Weights of a small GPT-style language model, trained from scratch on English Wikipedia.
Architecture: RMSNorm before each block, rotary positions, embeddings untied during training, normalized queries and keys, local attention windows, gated attention, a smear gate, an embedding shortcut, learned residual scales.
Training: a variant of Muon for these matrices, 1149M tokens, 8951 steps.
Each number is 128 + 32 x the weight over the matrix's rms, rounded and kept within 0 to 255. Layers, rows and columns count from 0. Numbers have three digits each.

# down: layer 2 MLP down (transposed), 3072x768, rms 0.0623, rows 1248-1279, columns 96-191
# up: layer 2 MLP up, 3072x768, rms 0.136, rows 1249-1280, columns 96-191
down1248:153092177147109125112121068117111180174127123189161142129111141100162097133139139166091086166208141147200142111215145147065112121162153180123138158167125100163117127154156111123071129201174148179155154151148121183106130108146108142175108132175068177120137129148227116174119117117153174137
up1249:148135142122163150117125165047123169082177154138135114128127112145118207111140145138197082149074090060186163108078098151114132174149116143158127103177107095094073150086162115132125119084143128140165162041152115111151058142122207149180156121110127093144051156132097138127129160078143092109
down1249:138094131130108128081120109076119206111151167120042103108079088109150163127152084076098070088121113155157167138186062148136142153147131151138144059121184182168147108101124119181158070141157100137081173120138109127137172150138138150089113164108143078175164115118127124145108111145062023150
up1250:143108134121161104069072155145123102120094108091176108106113175085136113192118070176167138091156106116141094144126171135145104147145092202112101148122138188088114170149183122158132142070152149138128127125145150136158139172125109096121170213103115148122184091182125108120134128113090089133
down1250:124150104130179134125156133158161138158166098113206117122106107112163068131127095145125157210159143095084107163145107118107128187129090109159101163092125138090085164169095225124109154131109114082117134096112144112098128166131102110163097100199205070120099111139087112141126143126173112097
up1251:180105136112148130137138129076147166045150139115135133160101078096087149101168128136179100116090116138120066147097173123170076092082156050120152064103054130182110112148118158136115172135128170129198122084122098166147084140116116065126086147093171208153176151117176095149056120158098134221
down1251:110132196133151154143090105130159089195098140093104138104092116075179142159144067128166148172100146142167109062078117113150098177106138114141105123099085116161126133137148191170114086154052097094150128196156133107125111150116124123110127139113136125115045102131093061182091116104125095140
up1252:169082148102132157132114136141122111149121114186112190101148120128121134084095113104112129143153143102099123140193134069133142059129131109124091137134117133105105157136146075177101152128150174129105103141126098139143145131095118088062140192116133166114168106070046149174120138178114144121
down1252:148134168091136160111094104128130124128118158161126175172119152119127112078097138097122171145147097132114092161133149103131122115135126116154131172154156113109097189131148115137130163112163186156081102176093147144109132153126110147087143143109142116115120098126091115146127161204096107130
up1253:185112116152124119146129119132119117147121152136128093114139186162111177063077124111106123102149095127080092181132099137093098150147109164139123124096141117091185159125148143136134153172125140130206145035087152090042077176108141151122129143090145141127121152137112117062131154129094144124
down1253:149110139132163118149138187185161137141130155090168071093165090125148107125136156163127146189175123160114158095151140110142076128107186095124138133143132081116179150150100105192100128114152102122140176079138097104124103066106195133101174253103124146114088166110120049121120145095099189065
up1254:123134171064171117071155144133149116106160122157138153140119174148166128105124150130117180192093092174116174137093150166143122166189147068123094144111121146123110197087094054157175145144178145131148101190130122131144118131080115130107186128129131109118189106131179085144099121104141160115
down1254:082149183116172103131185135108147127133155109091096146206082097165153125020136086130091134188161102137161119126157138090137170194183145173078082087128061182134126178109080100110117115160114121140097171077151103117110153140087154185089138127130084079127140061143144111122180098161122114118
up1255:179127117135097081123176183153116062116154176194097131091115160144121150120140122025111067105000200092174073110158134112144138126112114130126156120151129149173076120148155108098146159064100151150055105133088133074201113121125107186137076119122075207164129176136087097166137120089093101102
down1255:092195079083131135141133153153067120086070124173083197096084159123100062155128153134139109143107155147163134104186137165124147161038092152140143179056227099071125139141115108076163171098138179168080152155155134069119113091170129227137147123103124143117165147145151103150181156080117094095
up1256:116164125132121150135099137084150091125096149151097126192066143079163107124082156112116154127153106123183108172173125201219159145145117125130119117173083130120115140161120151136127184130206174152129116148114142139159125086122124117120089177072122200107111208139132124129070113096150116140
down1256:138108120108131116115107117133147103165150103118128120124105152165173122178068111130098157114114090193137165140143137117146161140192151149138092128165071103134154154155159150149080095110164072113127196104129144107161184105136135165118122204134142119136175157123116142132086167172158111108
up1257:204076080104059114116143134112121109121148140137160111157106168180123135105161123123112135092132153162075148126173158143158094133132131177118123183113067121139119142147173114126113102060168122123134255165157143107129102154113131077134151180144096150184149199119069114075125128144128137171
down1257:128148143128062111157170142085152166163121132153201185134123055129129143065073165132139114094092121133137101215193137104115157134124096189127123076169136183108111165144133191084086112119142133072178162142158153173119160155185081101081125103123167152155109093176117120125151225157154117139
up1258:124191155130108145173110125148165105170159116093086102078078155095144126112162113160130131135115086129094120148169112158094098147161119087132146150064146114100084123172154144141072141140166141083198150143159122114083097036117141207137090122132160087169159118186188149139118175133075136103
down1258:122146080141135141092076049126138119170069147146082162094116130134102118087174147155115124071148155124092134178095119132177155132164127091152120120097103098055105104190163118156120138123205050127144151118118134116100177130114153136114100107093146168143166118130195144130145178102076181099
up1259:062098072064145130118169173129124059136101114089109149118104073140102186154116133106120172083108137088132146134176144145128155116115184111161104112162154082183157167102133129166072162106163132139119133152116071159101152080066123176169097048167142113142157122138103112052082137118149142173
down1259:145099125127127172098115055129156196111147121096206080132128127140151118107105059148120224110126160122088136102061077141160134116113132126131153107153182084130126092153123147157120142071132098198145155172176130067109092077147102101180154119130138170168107120136147056145150108158164201120
up1260:100113091106156155097115140100100102166071129154120108088100098137113160089099153148082111079117086106139092148109099131122132091131145130180140110077120193084111134120109128074148044143143197075170108169146111130112123157111090131048181126130118099208123073111104123150118114093077175102
down1260:149180126120101134152150123141149130139126160102206153160100182097119110131129146115166104129139102130121170199130047139146158130168099139150123091095152147176119081185108137136161154120134129117168169173152142129115115130092136124159078135130057084167130142134141108100161069094108171163
up1261:128180123165134141102169108114111145203151112110073161127119064125112124087160085097108131117087120098097105128132119148058094145157129153178109172151098155128141138175164076104125147150151101093118055121155109081116073143164160142146120144142068118124176125056152161140127117139101183130
down1261:127144105164171149084082121194103103150089133152181161131070143126137087199176178151128112107108126107179117048135089131165116113105220142102156151143084133099131183108176078136057121096145127153171110133115129146131157133090121065156102118133146094156167191156109149125132119123109113142
up1262:116177032145175106122123103162112127120143105129120128176104130110124142191148146216107111180074091126096170143064130126167082113116213170180106160110170142105134125115140170110159137132188104102212117143142161113124043162130120163142112161087141104173083155095196129085124142189122149159
down1262:152123076118138156117163172125172226127154132117108158132142088197171149134109103125115107105085085109168186170099160086120113135109092160125174074113185087069149175083116134148112106110169136123144131087128123163151118184061167124151139177141137120081155136104158112134082102183155107157
up1263:145097108133121167136176159128129155096163083168085095116099169116122087169171173098100078138163079135142091128107140110188135096119094144109155169100122106102064144121159103068099113128109192104090096101121098051125115156173122142053137138143121088160099133146155146123064188146079102145
down1263:149115108093103147129098101131112162149103113141064129110132143103103116159161202109144125126111156153096101102031097068116103081124176151148151135144161132120075146121107080157099056122179152123127093138137154082089120133106131140134148155163164145096118115118101114115111150171115151119
up1264:117131145133130158152080133114175174130124156150126091105124138126119131161135106099112138111111125097127119115184166118054168138094152115118100142178089135146168096125049135108144141071140111166118110149135145178152159081203142117151171074179126147143118119108126157102108159077066125209
down1264:093134155144141121079074128142170140140110145108118127164144085156124143166134139110106166123122107155111150141129142101151170121114166141141176137151138151135083122089107109160156148137132131116105090104123111121151146083089108150137172162129063145066110147129112154099111060174127075103
up1265:068159168133105148157126117128141127143151078131155151098048193088129154086145160140175127163178166089128193077117136095118101093140109104153102191145160154122072114146143106137141128139117106141094104059098080109093166127108066092088107101096107175173134157139077145146127126081144127138
down1265:177172112141086098116160087191153103124184138080143076061113148162100120070207135113131116109109147084109126136201155086113130095164145162105130108090090138116117100154120146127099146141112129183141185068142122060086124157141109050070133144104108168166099119114177098192133176081116073090
up1266:175089090157129178122107126119068108102125094104126153117116122100121071181120103068076127140195071153130116147207167082127109093145101099199126144127128045151139097194137136091152118128130149076102123093136100150118107055084154132132110106082154116084088134123141140098127130153082114138
down1266:141139104185167143139141140108081188158123129139187123155118129159149097151097190110071142110103117131115119154155157096094096056135115177089120213097111109196147076166079194125154167136110178074175083154155121071184149150137160124159129159146140088078084074133132160069111098144121130122
up1267:109109108141134101140149129149099201145151149126114006113146188118111164105152096063108134101162138156105208148151104191089191125154127176122108178107112127173151138121206176114100104145104155091169192140143166101191120181146160122162111142053116118157133182134166110142123113122102129085
down1267:117074088138087137136179164150055187190073128095135142159079102134177138159094092111119165143170136131117108118138143216089159122175121103138155144105125150125179136142128147074150113148080157172085141151120161093115119130207103070123122055087081174153105140098117118141144147171129088076
up1268:116148122145115079117077132125170115122116156132150123138175121089152153089119067113103116097098142112148138073145153139182067210119147094136115130148170158158094143108161189143093116156135123099113126141094108197159127173095153114139118192203130131114159129123090136088117117121124129034
down1268:051102150112143095172101113111121105085144163096109097070145116126130104051159144117155113176143145126166105147138082121162095204149108120149091101167162171116122150104103131117039089117117114118131128123123178123124110137137147133178089176136099197128161090123130182059173132096118137088
up1269:210183126118124101184127109126132121101132104141109104186115147155176149098158133141170161116167126137100169076092149099173096120125128121162112100111104179140085164129148090120111065059102147146090107115115114172137154127116139113156104093151149128145100122121109112129214120153105083125
down1269:133118135090069123103115139127136173155134142107108147132066190092111120121183125152091134160132153135123122106099147202155070155060167112176144070138139111135164140130202139134137179138136114141108143174137127124095089155119178178101131143158179112174180115195151136102146124136140099100
up1270:098149152117140099145197119143118076165102077133138077173127141133108158141129119095108108124150112170138099156137153110145125199154043117143147141116137153147157058125133070127131148104191043098124111124123155095151065043065132134110123050177136162195145136061156134148099119107119121142
down1270:113104100092120119143115058107044133099143089114100114099128116117104094105113180128177100173072147081156138122085140176148137156083111172182110162081173156136169111132157130112149139166138106133143142191185127122131095103137110079130111116097096149115170141177142085136119073167124139151
up1271:067153155132128154085095083111107142117130131168118115155147125095160086124123166091181092119126077158123210100092169124100147157127144123145112179099178137185141097142203176217115192096166086165123117174191113140151095114064129112136069131108178133072161091081131135155141124150138160131
down1271:096125163132053100105125142104104128128093118133061078154105107137120108125151141103179139123161121084098144091096105064026174088107123091157148104122150141105118145140154179122166116116062135150091184099160154130093107163185141132141142065115169114147104153144152083094086172143097207142
up1272:151087135137154081119113121117149094159082144156135136094163133101119139105078096148118140079114124154180135124105150170063109127072183114103117126088162121147098193115166116130105081102157150100169133122156145136172119160108154031160081160069131157175139158146097118080100156143178174151
down1272:156143103202109121100121150195190140187146162143180117159142175128084085132081148133179142161148100155110107073048136087148071071061110119148171077145132162168145167167129125149147134120121144076129083140133159166153196175139104088078167140123148175171142076058173161126171149140099104129
up1273:192108147152140174089109153118152143143099158138160128037070079140125098147190131167087091114146168137091084118134148180076032173107145115112141111127165177181086081082090137107075144111072144087150124088121114105113110109062146101150107150152108130179169083142148150128179133093101133207
down1273:152090076111150190146124139125144112120094068113125167162141077095118118129171172134121135118166184143180096123084134075128118099143120138079098104092171079133052136094154118130105083166154132113139173118120085094162143159131138139176126132121155083183107111135103162108140097103132102198
up1274:119088094120150145155172161098055155153135133106166165148071086128104164157091142120166154154165121085138149152168187150075108188063130150135153129110118110165124089105121175148161107119113146126095136080099153138105108130101051095123124095122129159112162138132120131133138128164115093110
down1274:079110161126197117148149162102056143141099157051116154130122149125066158157174117101179144158128123139202113164196093105075083190058112123108128116157117095110069104182155127119138126159142101140131130058175130098109154089116151113092181126127162116116153099150193087059117134129163109112
up1275:112158150118143129173129156080169064136108139081131142156133165166146178121105196154148132135137148098117119160103163105205103142161125103136089091093109138136148062115147057136119147137100164123154123085135107134131146100114108145067132165139141119075109165162099148132103155155152145161
down1275:178156187132131099193084096146111157136126195109152151123134151076144172101108115128127085076110073128103189172079125099147133084152120115161160186079112119123141078087145141107132143129113145103183076135107172083119134130170150092110121154138142104071129138117141076175105099143089151103
up1276:167146148119133110160164123114110093149133122129097126151131148114123168106088121100162100138136127147141151089084091185098109176135145152123130131131136137179116143124153109103111114115122100167101099109084198166216108112144103118197137064129094159138109231078114113167112120095064173152
down1276:077148175137101100142116153112137188118136102092165153184094105135187112125125115118187115140117081131154104103110109143078151140068134165073118103097088108124133138139152118122127156109154120134086102092083201160151093161103106132140164170116101149115092173058130081077102138135159128109
up1277:069119121094194127161077111145104160191177116135139134084133167159178113087171132102121091128125143158115188186156186074161082162115118150142163108102102120131146125140146136092140144039134139140127087162218124131112178159090108102152154151103148132112168140072096126084163155136172156129
down1277:140119065084140118114067129055135137089171141110183122114105122153128158119108097145086136131122075120064161172109115140069117138144143159141142118101183137105113112180104110117079143108114165157083083120098119133120118157116140174144088107089118130078158133183132083133122079138107152083
up1278:179102103092107082041116147118077211141120181034198133138167126116183160061118146078110060068127129115094145176131129092139153109132105148083173124122169089130090163122111130057109137100131125094166184162166100154158107122137128075098130189143181154115093102170069118122058127201139136099
down1278:111094126159174139106108173092085135068089150062161142175154125106144125094149148087064181089114117175134120136121095144126102156107159122110168151116132194126118125136067150105145090084153128168142163128160081081154155151114101116055160073134179163158169080098137153107135071188122186117
up1279:158131140070103160135066117167149114120140048136159127109156166110081153117141085111039137113160128103186125122127095100123135121112082196091123109118174168074167075137113137164099127115127150127149158127116098148067123144124175197162112138185090156103148150098145137136170120186154041079
down1279:125087155114104147088086192123157145143111059126142130138080155144134125109152114095157051169158144141139094113099095156179162157080122114067140085091125181130118103137114113083151142102089171075121202149161150067114122184164121105104130156173144086084095094072191102173118148174163108062
up1280:108150103149157134129081127070138075137137110039155146104163112152101166133129143136119117190078137129187173122103128109101109255048132094158170120169102131137123119158109133150170139134086121105116114083154135078129100144147153106124121087139153144114109142077034129127075066199148085155